python train.py --n_layer=9 --d_model=192 --n_head=3 --n_kv_head=3 --head_dim=64 --d_mlp=768 --vocab_size=4096 --activation="relu" --norm="layernorm" --norm_place="pre" --norm_eps=1e-05 --positions="learned" --qk_norm=false --attn_scale=0.125 --bias="all" --tie_embeddings=true --parallel_block=false --extras=["capped logits"] --init="normal" --init_std_qkv=0.0538 --init_std_o=0.0127 --init_std_up=0.0538 --init_std_down=0.00634 --optimizer="soap_variant" --lr=0.00637 --beta1=0.95 --beta2=0.98 --weight_decay=0.093 --lr_head=0.00888 --grad_clip=0.5 --warmup_steps=200 --schedule="wsd" --decay_fraction=0.782 --decay_shape="linear" --final_lr_fraction=0.1 --batch_tokens=65536 --seq_len=1024 --doc_mask=true --train_tokens=176700000 --steps=2697 --dataset="wikipedia_en"
Each number is 500 + 40 x the weight over its row's rms, rounded and kept within 0 to 999. Layers, rows and columns count from 0. Numbers have three digits each. The size before them is the row's rms in percent of the matrix's.

# layer 3 MLP up, 768x192, rms 0.153, rows 547-653, columns 0-63
099:438493511455451538581506464472495440550503566448481493479483546501520556466404477493458452511527435476449503530468480494444517494454504509502491512490464512530555482509446543467408511479527577
100:499464489636538490507489485539528563486429530559504444493448514508466496553433524443544523441527576522522485540438492476498519598463536609488447608436496558518486514554494513528487516437541531
102:490546449399524527577411510541481520548422535513465559489487465464452495516510504510527503481483564536513502419509533481535454515485492527436505524531540456513495559497492516526492558491571543
101:552500471547522496435529488526524522501538547525480522520456535527476477547451478496493471539546507550529469474427461506528477436490399510544533536539492569464502532484542457487472512526535501
103:471481421499579395559476517559435430492565459540409562473482534459464544517480470523478523519462487444511513520546468516485511531439502546552447540545535512495525494437501494530473566523428560
093:501471548465534429540459538503440556454510535507545539463507534454493484543455567468485507569446531463509458529524498495513471507523497441531586488471500523563498522429488459470470480603457556
106:554487436519499474451580533456543402473450456537503591501369568486470545479486431537430537524480438561532473489583474500453457494494510450481529536479479475485480549471477493480529506525554470
097:574468557560511552523539460496551519441566535525546477517468501494511491468489582478472562412551512544514430541408580506512442501493502506509596578474436515512545523505496505467452499488430493
095:481491548550445499523461507560589402552488572451506508490525518509507524481549543519483459469510492505486509395467462474474496411524532545484479504455473553488510491530522462506478554501494465
108:542445516454504477538465415575446504513503454488538565495438494553509475527553507561482540522478477475524456512577561413543432511460508561470476478525399510536535591562430441546515495494527490
094:495466513453524449510468518506472502551453495553539470472486478446521500479440530463565529504476469522542480497423432505453503447472490509546540515444510490457543397481515577566484590539483524
089:502478497444524455462400544523525533503475449473534539438508455520512508437455527480490547479538494534472473474486465423508460560546537526522542503537468504480420444533573488478538551504422437
094:559395510537569484454499464503437515568479536522486462496533481515499463445458470547495522561496392489524543495563453535469485458601503492420558543506559502486555472474490494474448506540440456
105:516495500493495463501479480531513545525527499425550486448528526491542480455476518518507489500428481505449496496492419517475536453506560494524479482505485456565514483523470458532473486501483454
104:521506424537518572527515471467440551496531478539570450476507549454550495516554510521515485533499453555523488489463471530496492492508495372560507514481482497444534513467429539459436480462535510
096:457552502482564492415570501537469479549526483511574484510566540518548464450490435548405506476484459475557493530482476517474486490468538526538485517512555517471587474459524552522472544498522466
100:525533453489506477528527603501544496437512531495457455515500539531465503483486578498527539511544455483491514482467503519503479443487514518459487532435507580506512464566542473476488535522511442
094:491476514482485517493473548499548411455513431562529459461519554548500513535494534542559408500439516480498406482438474512557446470527410555574532468573457429550471493488493569545480508503503463
099:446486488492476493595583524504498456380467486531507549518519515501540491421543553502465557516460551517501447544457466506445473507490516464483492595496524556542566501461553524495470417577510519
095:488494489489473521622526426523445509492519499570547555499441543464431463445548542552441423520423476553473474505478573480504502487507468444459475526509497519437476541495552496465517495478432527
112:483433468503559556596504474545543488464500423475477419559472489514513449478538498525451485435456459510559525480578543575484546508495523496469460526481411503479547465479487529487432495546415435
095:564538489549537498563534503536427467510463499570535565489437536438434490552469427502504436486456551459475477528460445515500468500518471501494533547436544511575519551460520486530458533419499532
111:587486493539525546512499495485495497514470453488528432459539485560537431434471440499525486493472502520490526465521417484468500481470583518516472485486609476539420533492392466571450527498543506
081:527501453482531464480535515540464518412491491474499535533548502498555515490461455576515528466489566562550440492502532482496490509494505550497503440549523397517537494448516497456514551517486523
087:519468514500541487529477431479481469547572464501453440485483458513469419505566528530521554494566456516487470514464499399506511535434454463469452479547473512471562550505527534495498563489421459
105:459548425489497498528446501491465560479488526472504484557490502495486514523509541559461474467581508523477452548480435492478463406507526516461480473577540523483509539501539434485456465504559525
099:470477557527488447473511625488476532467464465534496460479568460513557509547528493561542511451481483510486505476492472490550473461492519550514428453496576538505510499598529538518507488576544510
102:454492452457556471533464533491475447467515475580530528484463566516527489487494537549527466520454586472500437444482503475501523461559562506556498498585461470524488431445540501520600449510510487
092:517562510522545405506472437455524516472410475444567504473470454616465397491460466505482521548466415530531568539484448543545521545481505486511531499506482504434383506465538528460562536440537525
101:448493447616484528542529520468525465497491468519550510505576444538512533492453539514491468508537463478447485512536426500483480495522502476442532496523472487432445498525512528502522469501525479
100:536471431485533475525495493550531571540539494542445519478477486457476468496544501489524496503502489561546545488485506492413547508472435541528524474497556478431509567565505514539541526583598456
103:485520479460516469467514432477380505492488510462532499565476509480504530516440597441490494504501457572524504461478498447491435527532535507529477504526453510481451555449536503455509523534499530
111:480510479554567481507531492471492528514479462470484526500467438522466504531521468484528440526562520436559514503540460435560513509493449554510582541548428514511536492514512497482437501530528483
096:498503522485438458430516524443520526551506513515472553458525473452543463488437530512571500514513469520524485511538454532502480494416510493526493438543463484504457523558507572469507499572491507
101:548585547596498508448502498481561547503604550454498536497498517454452571475471520467481476528447464482514522449557519452478507490463525537543425490465435453538549545495481535488453481499567560
091:438536501538435546515492499507459488527531506569512509428478558474482437515500434472525432505559463477484482539584540547528493498509447481547523490483573536473530505518495566525487465507502523
103:486468534563497533447431506490519472481498516510553426396517486520463480487589590509504556440527480534548454458495527420561458519477552517452483500527558453491555486534487523578478394482359480
094:502517531533572533556416485462539466446504500514506487501508532512511433476504553510534457610520462603566497482527520564560425540476553495483461482516498429415485421494508476458531558464465562
088:485546502523476490501552522511440496442494543489484476499496484517499512539459576543435516498483512446532550477467529475528533491526511485424444459482493472488545520435464514570530538570495595
096:548459544421556489522518487480508501507523481541483492487486462532551401443579524573536466507467497585478524505532501492486449491519542488473518556583526477535501516526562446432558449534437440
109:488547515538449491488544431539537492532457509480574531590482532567491495487462483542456487546516510488519543429509441570484519490521458523505540503566466478465508512495512527514482455489545484
113:512513474488533460506449585457526501505463618592461507533497510482505543472453461525475492488555512561533473547457471461551587453452481554472437570488451537495507531563502485490537488529496546
094:528465485522512516444503515453516512492497472513468539493507537465511523515480490582538519387491492558557530454476520462472549581462410507474544584485508507529459509516474510487489468480479561
117:525537493442535483468507425514485528552496499471435479535492542486544516574513475483543474494469506529601476492515541548533518474453483444431483488482533593456459499494515546468497513487445514
108:488495523483565385536549481495560479564486571508501538493523486508471487503471535496509502493450517543487597547492564464520457439472515457504486558458491573524531485489520481443560463600499437
106:452589465524459492499506459510527424453425519468469559450529494518476487493560535537493478529494500438507521517445505533524461468471453526532570462568491484470501519474581532501482502446466552
107:501553484543619478518507488422493505570572495541509522473456491530463499530520440556444487463470560519529504502481497532510449453450442499504523449577540510473580530549487534464473483528534442
091:499500511445532480560503492535491407493524429494511526518493506505526573502519491530483503511580481481511443532554459504525520527517467489527469465446498480426495574496528499443506479479522532
109:485550473505517473436472563411484505406436456482504499548496489477501521529550528512480517491501538479537397481515602537479554469485462566487484475511503466545550420543515540508431484438461524
100:491533481460505510525524475496486489498605476450440455477514552537441490474517501512517520498449496517487476505513469586543434493433489496450476502545491510463444551466541467491460556506502578
099:564469515502483487553529511568499562478480482575550543396577481484485491475454521490496456479545471516459484502443540531546510446499510514524446471473427538475541518536450479410470452526483468
098:470511512486502464511510497484489500432460464524493556547537496500570525501513492472407524515409522567502482532530481424566544449514482453538431503524489501532529521465465495435559514507476449
096:481467447463515549540546480543565521401493489515486428494530510537412553461547468483500541513451509486500549457416514458519493495504536517533535491556478500492527491475423448437446505524435507
106:479449451544502467559497518536510492520571530510516558498406472425490574465488537517573418394469484517499506489520597494536477517511492464447485595530447528503524550490597469520504538482499429
094:446459553434516501476560482499561485549507495455471605563498551506539422487515533508493505487439505513498526443511510471564473421479471432505528521482476519465419523558461488550435553480474471
111:530531471432541505489532515541471520461487491477413525530434530488478508413480539504524455494494485534533509426481516453452542516529493462567477501565490439471520597458497560505477492508542533
097:467579512477499534459507521515507550548527442404534480545524536459564514551507535618491492519529513562552516485501496497514576500469387465502576464485427556479567533473508456467406482498473498
105:536542486484481506438528567435571497440536539492492506566509443499484522531500559483501497559553465553500460459519533468488483426530464504519471474556535533528519467503523571554368504483513498
088:489524491479527535519480465521438566508488501416528431532515521521471578534499481454523470490542453557490508536476460527431504498526478506508443410533470518528478547487434518488475542546561514
095:509525567451494560536464498574496461494472500517556524516519483504506516455515491500544569532449467554527576454453487481506441533445470457440498439437492517503482561552541468572460479530449501
111:555533542483493424484460507496497489471521492487463526478498522479525496490458519503492486548489508529543464499493511499551521538566463511557423525543476516460489506485385531489481546481446523
105:503519507499510476517532545530496582508445491474489592507539475559486519497572558500480502597540554518548533465543483504571397483556494467509459494529530488421472492489500524502490564475532480
096:549486473498448498512483552559527479523529494498485501454481407544569509458517481498538457563508495491508532500556497560479492529449552487479552504493465466444505493553473518477509561504502566
103:437521566468485494535508551508561458483486460542444527469506504493480483493536428467482530494546537564546613512496457486492516505546465439470505475504516479431470426557474481456484580470572488
095:540564478438531508544457510488479469529560478526464508499486536463531544503507483483558468558504545447525553485435359547519472456457444486497457527492501572494485493516443529509503527458424485
100:463472504495545513585541462534530520553543530508529585562507491538477502462496515491499467543398492479475525471558482559455488510428501479505489503491459457547509391530548513559512542494535458
101:484432540499486441548493533479566495516495461492537441464514516543521552462570494500523496535532460467488533468536518541506449500427508470549474424431526472438535546515529471440403473506486494
100:531562558498536524456479540495506561461468509526528566499546489523481436431533575450493563426465498529427544463530454466522457517521478541472473470500506492466445498502469466527477483533499443
102:456493444504498487408494512501509430499498502484466552469500460528524516521461514530500495522482472460447465499483531469517557469463489528523501566533458533527515425541500489457492457543477438
086:405487529473499466465541471507509504468456470451522472513471417501517536489449512481446528511431492468448515452529526513517465540534461565572504478485414510555491499520595481472489497451490480
110:474516491529543509483510524534453489496530466459494430447564486506486525481454572567535420511547570467526497542506534569505524495517478456567500513530459481530456480481517549470467588500548516
101:445477458497497491421514457533501501489493569454567427495481528544512496478435516517486474655465504500506486443454514438518466611506478399488477460492473607492422511537431481500496511472521467
108:495573462518591413482565465446556522471481549459546442429492499447507561569539472444523565517523471481572391466531511506461530545481501491467416436472548530522490475439468465458516487510503490
094:516536546443462456494525505570468526488531441484465466532518531490516527514540432561568484585561458625528469488504502547502550483456430494519509513471486456457552563534490487420403534480491507
094:514518473577503513522497484495469548461455529449497486392468461532482525451453556492487502492559420536516545546465524489504520570469540500552503525577513516501472519530505487536530517443497446
109:515585505567523488501474495460563531576453502550441477444533491520505452518513508488493519465500541537459560562507497480539519481561428560460475508440574517481565502475448463478504486558555511
101:469436523497563539515464479532528514525562449457450481440527469500551479460458497535459435487500485540509501477510467493421579587454531487489460531556413411536480464482531496532523499489528516
097:482568517509425525492449519463514487466461539497496465453474438454479550531454472477534512490534520465488519481486474491483428505513504505539539522505525517464562447497428524527483527534459526
100:498557476497491520478543454455589492490568511527566530522535472549535473554494543523505506461462491511524464459464466578406516487540493513465497433497460479543547490501548547519439527549522449
109:569517527452440447460496550533461457554505538491559475503451444546398537518555465454488493494487494470478472511512518492529525476504484472394525488514526483482468441461513475493466506464581544
105:442471590502494478533558469494516500522472552488468499535530545551491460480495526490521425477469457518547530562481429548559459511535583447516498502498549454523483498432438478514546417575490492
093:465529381512538439462522515559469593426501489480503517489513488597540494565465525521462551500504470516492421540543463500542472552395527474521451598497498509528494510490530508474517489552572485
102:440496539504498522508488444428505533521530459517503510536491547439483502506535477479577555480465521501524446442513520497472564500516401428549515473451498534464387479509548436538460470403503488
100:478448516418457496568491493591500454377464545511542466522446482533539512456489489537488520554463506483513479439548526536575568436554478493463517444485536559495480475483499500518518499474508517
078:492503493509485527551539480511529509552421464528481513501506480577490535452431494513457506543469493537484528463551504505463513504512529503448466521570468529474399454461472534468591392495464514
096:527581492451466531538518510432451511509460479490541534435532519428438474392531474515580511478505490555478477458524451531546522489529416526474505487459433538547493484491471543502488477500455460
117:537478545378555469460473529572520544560471517507550507508590513478486502487458495519467471534478409544538553393500510472500507537457539507533471586528458461492443533573483548480495456520467528
102:578512440584568471472495485531513499520539502506515519515541485453531487522516527519525525483521524521525500481499561483476542522429481624509456498506535423554499516572423522490557521455471458
110:495515390567478533516531437570515418479498479495508438567534508550526517485486483469597483513515518503516474466561507521500504498441488489447465498505556544492460462505576467554501522487532525
098:522513461570578542559506507505571433437459504549474445519556528544512437500470505498527442586549514573520515438521520500542443475510499472474571500541458564460476491457492458473482490510507531
102:499552479474512425513486504586524496550484426499481507485473530471492471458527512432540495611487472421495468455456466505454507538560520567500465426428492531505482494545483440495544469439486479
107:466494552487490482553526527471467400459510596466523489559467495476514441506540472515494488467503459570509485381508488527521507503481562484519590504473499506466458441425514530499416558482457525
084:566519465513429502515451538504522504538492469521492519487445511453486526499479540488481519447506498515568526531443560525493428542501551513470557467491551509538493504541557524525569466434480555
105:496525480484553460558472478439554504491497507535557504445552501473502412494476518504521461493461519496502558497456490496511497574502489505518518483474466537443460539477506492458503505427451553
094:474441495547545487517572507494534513426440522524534521482453500464443432478468485544504510448486493393455456521559573453560460578489455555511460458532533451492500483534513482383554461474545511
083:538425509485504531483560542542491514438493489531570499487531460457478570463498501455538549481471467513493462449460474476531540453532434512454417464423503505504432463460510455464567517457475498
108:544498458502464543534549480505466482491544497536481469500543549401566470545530436524540504572471451501632500448579530483515444447527529489507450510521561511417468529455499488508476519546483508
100:458573462541552487555509491487481527489496427517477470501522501458640525484432497554474517436519470494552458489527534498450516469518511471531476573552475510550539466556537556512394550494471435
087:505455492459508454428532493454487453511548470509520466550461523497522378481538522538465463496457482490463470581576472448513494518521517491521412491553531494497452473511519536509479458498522494
098:459482592533490451535482530426442438543562453545462479462578533481489507520514461543591495463551597528478495572504470439484550476487469525511530483508528472545563495506456547543376471490477509
103:539488600528471474543487489461451465500467515528531488497495482468468542536479456546522517563428520527481548499435485464434508525453484490547497437513445642468552583562466464557474482536477530
096:507499493503546537464520436492499494475490543456530526480492530550552472505513468472443505534518511507487500486481472422563458491457525441576428512511469478478518464496549571454430464517547516
103:493463464479514584435463535448538474536465509419543566468484469487522466539484545509516483516503553555507497432467500529479578547533482497491519539510443598497543468566465491494531487490491498
107:541519474556482455524519594491521573492470529477461493486494479467506423430485558487491489502506457473556554524487481460581497526429415547554533489444509435535509441507479484477524490519484505
110:474556519547477514515449591481475492542520482473511506475483511429548480515514473489498555434548460548558470501424515493517499436477428529503481548414522514532558534504461539492546504546483440
110:527486457501495516554396462443476477517427490528506548443499475521498532506435479521524533528532532522466543493428524485475491519508534469619527484454477511397517450473484538525463417514480532
098:501458511536555437442492526529455419505475589400515521460509567514535476542551454457517533534489466546472554519469471544514460453477473464452453571466564519484549501487467463459554530475511487
# layer 3 MLP down (transposed), 768x192, rms 0.142, rows 547-653, columns 0-63
093:459502491513467455486503505495533477555420506536507450554471396461445459517442467536526548502478491571424551510495496466504469526450456461500526527563443535505583559502520464488479419484552552
079:504553524471526493525533436456484502477518450497536492558534624539557487441515542546514545512451476506475514436537385538483437561456485524514484506511480481576533482455454545508546503474444493
094:502518523506547516499526470479473542554426513524422491429539517446450542524471498464569498507463466534456508532445529492522496515404577478407530544509560489489544529518562551592483509460582510
101:475572572551484559536512487463447520454514496504528507516467510519528497399526502508595499447501558476491438480531510460576509525566469482470522417503511432543432527481514584454468502517495463
109:475530509450441431457516501535445448512429484543505553492465477435497482494522522462478577584476503458519471440524514466547476530508480496571521470517459523552531510537500551535583515505479528
095:509440507534508549539454533525523456506520442464477443458548587456483526587438501458444485474511496478519510480524521525471506510481501522533504560456487438512478489508523448546480516469552483
115:562493536526552516493469509497506414515523455483552486528464456501431536582519469464518444544424596521528470555463554440532502483537463540473530593506474457587490513439578553554461499508499482
106:514500413527486481472512536494485477486453617475568522511519435478521545478471571431526537428566481511530406491452521461478449481548516546490458550471554465418507477572547549486567539422486506
085:557495482529512518465537457463522536515543524417502494512513535496522527571469418529497561457497455501516475396512488443488507545553469461483504479477469454488470537409432515549570486412554430
089:460480497516449552457490454510528512485502521499526424474490510462464489494455492413475455511466573500518498516479480530465575458472454421502545544497532484510450453540577518525482492492467550
094:541491533531525490515495421443465484473510471519527432526509435495551485553488507580501516578479448498455481495512559501572534547535561483466554514546409476552544551545503497507527499518436477
090:576479550464447547527495505463500506479483547527443492468538527473533499494391538543476482493507465461525485508537463532505532561489475580489541473504448554486495476425449475474567487534450544
093:435572426478408490554461491553532492495511483547504490509493474527546470526539487486447536520503538453521443501478474502474489510512497433537471469498488455448534498491476428559555458520523562
102:473452485545486464525476510462452516540505552499508414562435427481433498575444473494513456439493482501501473462468500426451448491579566533430483493487522475453483518524515463526469515475564536
094:474504431546556521484499529499509510497490576529537539488491471537501513506467487480565516579522527445486497518554526514528466495457493463460598542475441492458467474503541534478479501479474515
105:472535477498520450537478491517544529528526564546517490547513542458456429457509552478507406528393490429499513438508446472478501416562521509490453492468482404448487448527514518532432457549533487
102:481499524489501451499511513475484514474516462565578578502530555466493538482551442571524485472421514490492457459539490506486438479493477583474454512529482470546497497513516522494568448536505439
113:515569565528483486551484536478514454456516493570497576566498486517473517529481455489486491495553565535559519587408448538508463423526433513484492502517496510532498484491506546460541466478469516
103:519515526538568482415506528513464428495568540507457554530410446403558451481480493484505515444506474485558535430563535637499488525499495444495519537480540420512502463433471520448545532460499475
090:528534515472482432507457500490527574524471474531495491529537555513461551486514484459398423504542559511533462534465537467495518508497434450533584441489371472506545477422525546506476454474516533
101:524515410495456475481432467502501563426474511512497476523510512488528506525510516558470472581502455463477528486424515547534471538476547514538514522556471500448491522526470529439445486523519495
091:466539525468500457492512465483468527532478478464504541481453476555482577406466514508608470462480443484511490478509505481490518521499481507494502498532496505550537511526466499477533466515498498
121:557523494462508468508480504530598558504506476408573505434450519510574522457495468537487505534473476422468516513513493482511498591547498441465481504509486486519510566487491525481558462473498435
096:513439440538454518560489474462489517540508490493522537529542549554489544469455532476563533518498509521508523475505502510396488418567530506454407528447543463494555500502554536479513493500395485
100:476501478461549520483508526513483561587529470480451508538478536461430537565522509495454544507517553514520495498549501511464485423578516550530509589449510543469538494468448479491533559448436508
108:459541475477455473464489450575510526472543528482497497451451493483490495452487511502461506518477558474568508542494501584524499556467475518539552493559453422485476520454542421616481542475507564
095:523562492498499548513480421490475539507467512521500575453488549468458447528505492514510488520518573537483518543558551499459532479496504488482442513489500509442452457450482445482531508494545603
107:506522475490558457445470537531492465455480530540519483493553515471540438495501550585505525539505490513512517482535479532478488459522535508574560529506504536474513463487435477508526475545478447
103:467537570480461510453471498533530462611407476523477477524501519507503524538527550507384509561511544555496493515423504475507527524491499541482537508457491510543452472426470440482477528549498507
090:487560527493500468458542493480443556518444517512505524498479488505483465593496466460449586555500539447522462525544552555512529565529545440448542514543541515505564451536518493546496447538502499
097:469540509517524447503442507519510595533515477488489433513435492609541489479506463452577582456443517512559566541612444542520529509498480476542475487535472557516538493428548554520416464547502525
102:517483544522555531469531463551453511483500435437458518537517495475485484486544484505478522526586463517521512492531390457549539554532461449532466528532455458443541489469456485513569437466474460
093:584519520545446472530565564458477517566523488478494496482520577493600487565544525582514480484514454483566494486523449547512574498538514524443560579425491467499485581519459481485472538511467524
092:457521552461482490471470376506509470538483481500524551473503500531512483492525618485536507464476560543467463457559443430560520564429479479534442480528559502473520518512511518524545416481532463
109:512480462532523504499550483497529454539522529497476555577510536498509523535504523512548486456469521524510442490525468533495548580462483538487500480414499479544507435495455553601527506475548503
081:516512528511574514483515578473524531530482498471496505541490560473466547552525456495505506474498556468509435521503534537464546489502538483407529508450555505544487492435522513442502518522447500
098:541441467543452505485484514450465494483496534481566415566499515525516515505503448555590531510509457488516504530484535426477496455517483496442572511486476485523510504497532529563483432491519512
098:484504475508527513512489451477506486506571473496506413529531620524474531461577467465563531510463550510556498509555527476577452495531515535525520442517443484503397485621533522495480487528536491
091:493517512483459518477560573526524539504497510484500516498520507546503534561445524436474479418517488379496432482525581499547527451482476568477430458488500472509485568556544490555445517515528462
097:450471484498455412432565560496419466483429463512524456473484425452523474555541502500526466510553482469528532496469483460435530521509528494464526474515477559476511521546475459524454442486557487
117:469495461510539457489571466483535487547349548449524504488514557514500481462466537486423502561455440494483520470525468606507491522463478486489483494495491501503520526538532543449572478518519513
112:479410520548534559478464567524531486488487513406445417549451545519488533470468622484565473458520526485533545478487514480524502453553478494458464533502475467495452517469540512523578464487515442
105:489477515510546455490541453532505494489544571522506592563516509503534481543527423525552502460590564509464550499500466510554511558558477509536449560479527524521438581465472463473518472473486507
107:521462521454448460451510446530478471519515469577511482442435518431523518601515515497550523474504501491545484624477490459521485506471470480492506513419502493426493505522551513479541554490471459
110:519457489468556462525451457545533501552552563457521484468495558455488559466510508500535530528473505464445550517569465548447452502531486429466482589501471534484493428547502477482440468515446516
113:463510428583493507400536488483484471442457502557480545404492428528506506542479533500476506456552491513494486535475444513532453482462496585515535500423560563570514475462558473508549509557462535
100:519528529467518503554561501524510484463537490495474453565474483448485543559581518534479523416536486534629489401454433534563493495538505567551467468526506561468499572508459526489497497516504527
097:468470501443421511495450511520513393530443517488507478476452444410499481494514545548420529534500564423480489484502486443504509476516447525459542472395505487506418462451482452500475469442408501
103:449519490453550503479484453494472470470433422574541528457481463464463445548489507556451480574573493542525608489450455466586509500507456491502523464552424558544541483503600489500438522557461501
100:574483476462482511459568538512483568493521533507457471499502463539458483505471542509559477503499532441512469515517577556525468396461524537520543453524519518456529498559507489475482540547509513
099:545549570496510499519498420558577516456475506427472472451493496530421512542491524499513466517513467528490509508538434498518487464484442452486489491524490507447494574479430582446447516503549535
106:492520519474510449525432490485476518493542478554468548536561565513452444524497510518423510526447545499506560474484466542524527545498442490472553500464412406479444504559504470512528523458461497
093:568455460481492548530463463510510466520498525479529444453517498453498501415533491494490539519395522414463495517538520473512553500538428496501441464506470495501522449550507533441499560531457556
101:515523540381389483486547477549478428434541535530492493443468510479522473439520440515556540562533467463459500394492536545518528497497535531525507433548474536404500402460514462460541457492532507
104:569488498535537503530481562554510492525526467467544526497491504545486567436447490493548560446474496453490483525516583532458447496509445510411506533438568523532452519473433501442427529461469553
113:500518532499445570531446558444518427517458483509475535473469466479481544486490644465469529503487482531422439457515497513519507529625495479534520503507508493497407474500448570460483514441537530
103:444505504536541495475468532526517566448443401499532477479480485544514372495472461428551461451485496548552558526522535510489505440496557439484492428522454439482482412453464518551500412479488488
089:567529549468485499459570461562511499418444527483517494481508566574512560394496533550462526516450440557501495418514486486474498462461552498457450463542456459518504430526468502538520487497471454
098:511484499550582480532486506483526435459470479442529454518509561469443585520501562513529530450509577503523538574569512544508476483452437465488532433490495528514451511540460519483504482489440453
104:482486463556510503484496480515439549580545489498506491429451516500511510503461506462491528416503490525445639477482494455437479476518516474546472502544485501516592544562508524528453534527477445
112:506531528491519569463555448423524488474515535604509520479497514430487498469448536553478486451431467523564508458519499472459562494556604531483535496470566456504489491452528456487486551494451495
115:472481442504484448522473491444517602536462519447429478507470485520516537453546516602486486536527481472496531484513515446528558522517554522524527543471520454427490490506449518488464455474525492
090:582562570455490568495453519467544564514533579543530382466496498519527498542558474501557508552478535496599500406451459519475549495458529537445474514468464460542529520532503468436490505476499417
110:461477465461475466514561567504452429490556537509496559444494543467517539444483483372488602433558521487481503574474449487464476524470486551430529446492571480438498473522500549515486505447582550
093:452520553527479520477502463444605525569553534485482554552504469502544528539468512508591529522481473467506518552466536554451490481460494401538484482460515498486586504533435482497512477504519436
102:523522442483564497527568538522534480461564510453500446475551567489478534542498463563544537452497405490499518571507475545503446497460515434483530501457547551565548450513463570444447493492486495
107:540522439495531528476489489508457511437420505466531572492492488485511475480443440424534511517586581503534510526485483503511514503471474530465534435486456564542533552491492549540494536448470501
089:499532482478533520528450600517482438558425409464564498547514479571516470437496584543482523498501450517474547491547519516510505508576541481487536596497453485407533484536484467516472470496511490
111:511504467458574455485442502527518444512478504543537459538541503462540511425497585471585533506551470501462533443461478474473454478423524516475546473490474521568456499538527501500465551541531448
097:588541514531609533515525488498531532482513525507471482546498478517462502418473550558522543513547517421483496491495520532428484549469514461546487529452464534476512603504468509468546403555546537
110:524456493518502467512437523500468509512472459486412487534534572510542479444437557504541484478540451517441463559454487482484518508486544497530508425567511463514462452536421483523472515510447560
096:457399558473460435448563530584556469493511527543548461497446532563503477497464488528486460508531532469530543484474474465552405525538491504514488437536489520497492513518551514528501502586492552
095:566502502499546506471515463482542497486501484547503430506520505534472481534499550526519499638485447441570491488511489551417530586417541464524425469516506502457497519435449513500555514489505468
109:475524533548545530497511490538530454476436537490560517489457547502502509526533521564539512484511505478538584449529533506536561466481478513518490522534489459526541514422432501475476547371507539
102:518575479518441537431467550519508555524546549579530446568464501500438479428458448524478482504494501525484505476484510512469485595505509458483555580518492472493553559577452554523524527501516482
100:510551515439491450529484483475542475505472506434538467470493549536562567547505435499547595535566493508508531539495451567533471493429486463536516493555465511494477540459492539462554434482490512
102:570487464508556558452432511490479562523539496525521437484522535549463489493443513535553497518488488514500503414493463542528484514525540524520565463523492472502495545439465504442512574461494473
094:444499511474505481460548404519496532511504493461549593523422474555540486430471516533535423515494461480538500410500496494441593592486456490499470499551475527458500499477625498486504464507548535
117:451556430543534591590522531494470487540539535492538528479481505460511517485497463466522476460517548526523429447493494524532436499480472526420510498491459486540537461481458548441524513448470528
085:559458595468419470515522502482510473536535501514523438484456468531449497556506517482525489465466490461519509470505567543500534427562483454500563544471513513422457439494508528532436489522521490
126:510499524529436488557614518481479496630460556505447532480538534546548488518485532498556477474490502458492437518570549509522492588448521509545569558535475488470531451515544515473520507459500398
092:500529531453508527499479511536485511486498581514481477539532487522506501533540459478375499539509516506514529489455421523461532474462495529571443477452503545448431476454564488541544453550522521
124:497523515463536533515512444501500540549551552494495574530449570532530513368470447447533485462487470522542506515533488533501453432557468509465487460487559508420509449516548492534505531506488506
104:466443461556547479505525515478495480499434476528549549531463527500410527456454462440482534442438520517470560508496457498513561517466491509530529447469512478480503512547579536489458502529550479
093:536472502544517498523513485458594537463485497538484493451514535481499511503520440496541458436520488477496493481496500526605489542449457423481553555467492495546424477495538539504462439471570480
099:549512521412424507533483523483475501490520476524415520487486599530533449479464493461518468551500518504556587462537515505436516475572508471449466453487475515464471573475570542483509591518540473
109:554517519535511474518523559532488478497467483597502510512449580519533517491470546585585512560481564516519535437488512512481490437484466583477462492427500445498431497475490522520450509450502581
110:524496374465508553504563542516459532471513463407533418498500475505546475473503514445514515604514438444552548509553499517538435484442494531511489495514469460510515462490443518548510531529531481
098:510471522492518477523535485504555487511450441448530458573504415552555472444507462541625520464527449454547483568479533513485552499396513517526543470495532526540514542541529516495534579446509485
092:612516499488474485532462547512548443498572452474462474502463545484486515467478446458487522499504492545500546482584510458532483463522479430485480444442456479508492630510514532471530458493444518
107:501500566519590483534486420441498397476512512506612459577500501531571491484491516553543528539438504482443523463586466471527460550484472544496468523559471470546532507503481492424511494588448513
111:510492522463506440518513542463487468540404516492518486518507486508569435436489483516475527540453506475563493554549563468508437543503451487559462499493500467488509543538467526467541515542538521
098:489455442458454515455454533559565498487494483505502462460477532503533602499444545526508586468462523453530439512465504458435501464526517548501472476456517549485521414520578503407517463508502507
110:456506477507522514469501493514530557555459529563479465481506436502576480604545461497487528517508532481522503482500484559517450559535567448538453485457550450492499426516481516594505475511557478
094:554525450488510438443524552483510486464467517510455519458488557525484486515560489498449520534561518508590544498508566482459503405533477441413517497470580467450523521514520509552502498502460515
093:521477489469555562467500482539498462442511515458515470437486545414468484464452480535499505497517531398471478476489504453557535513487483541504496450543459619547527549498480499502479477507496477
108:470483523493438517487492503453504455526495530492490389460483536549499514413498491468482509492448517563507534481462465587471556524474483490470534481538503455564458443448531522593471516451404504
109:536542450507466490541550516470425538497509538490536421553440506513483518477487540452490503495440596516536502494560508459553518447533502524517440415430472498512499520518498506536457568544455494
102:490447456408504519500453475507494496489419538478539473461417475459519485493495524516449470483528481429466457491506504472511509561549536457504455440428444470490502457537548469501540532464536535
107:500512528497491462444456518456499534540455517485533565487519427455493515535482494472470509462553552502524485468478453560488563568470497459468494449460580460529546541490509542523459520500472529
098:506551604496492491484530488498485510516506541552478513536533465525509521525463461482531414502533485540473487499508462554419528439469544530466539496507494418501493472458551515501474563515543452
089:480515519515443532425519455478502522508434442576514499504549439497519438489469421504465604515566531565489523523503465531523524497496473451494526512506520434451488562552477419510476496466546525
100:499526546475567511535551530509445536465472462430529523503453597566493579397509522479441465547526475475523525509526550579440514504529471506509466411484493442438522505524503515521484544479531554
097:493503475460539520487502469504532516490524538534490546524533436482487472464477473443484521504531577517553559507473483447529489447428490472498542419486477422525522487567493589597548538515543578
108:516530547470541575418531445568508550425516562460528514541524438502481536406476462497487474517555508457521479516476459533565473470537474578524496486520497566471446504525457512443462528526559483
106:499470550501478507555511488459521426550432498569514470492582503496502525472498501529473523492423490467434519505491526510481458521501575504494490471469478447432558490439456537532472451489451484
110:478529468495492456543456446512512462419407505529483556516486518563468534478498478460483515500543488510493451536474458448544476502458531523491499403570514515462505504491462477423434540459458520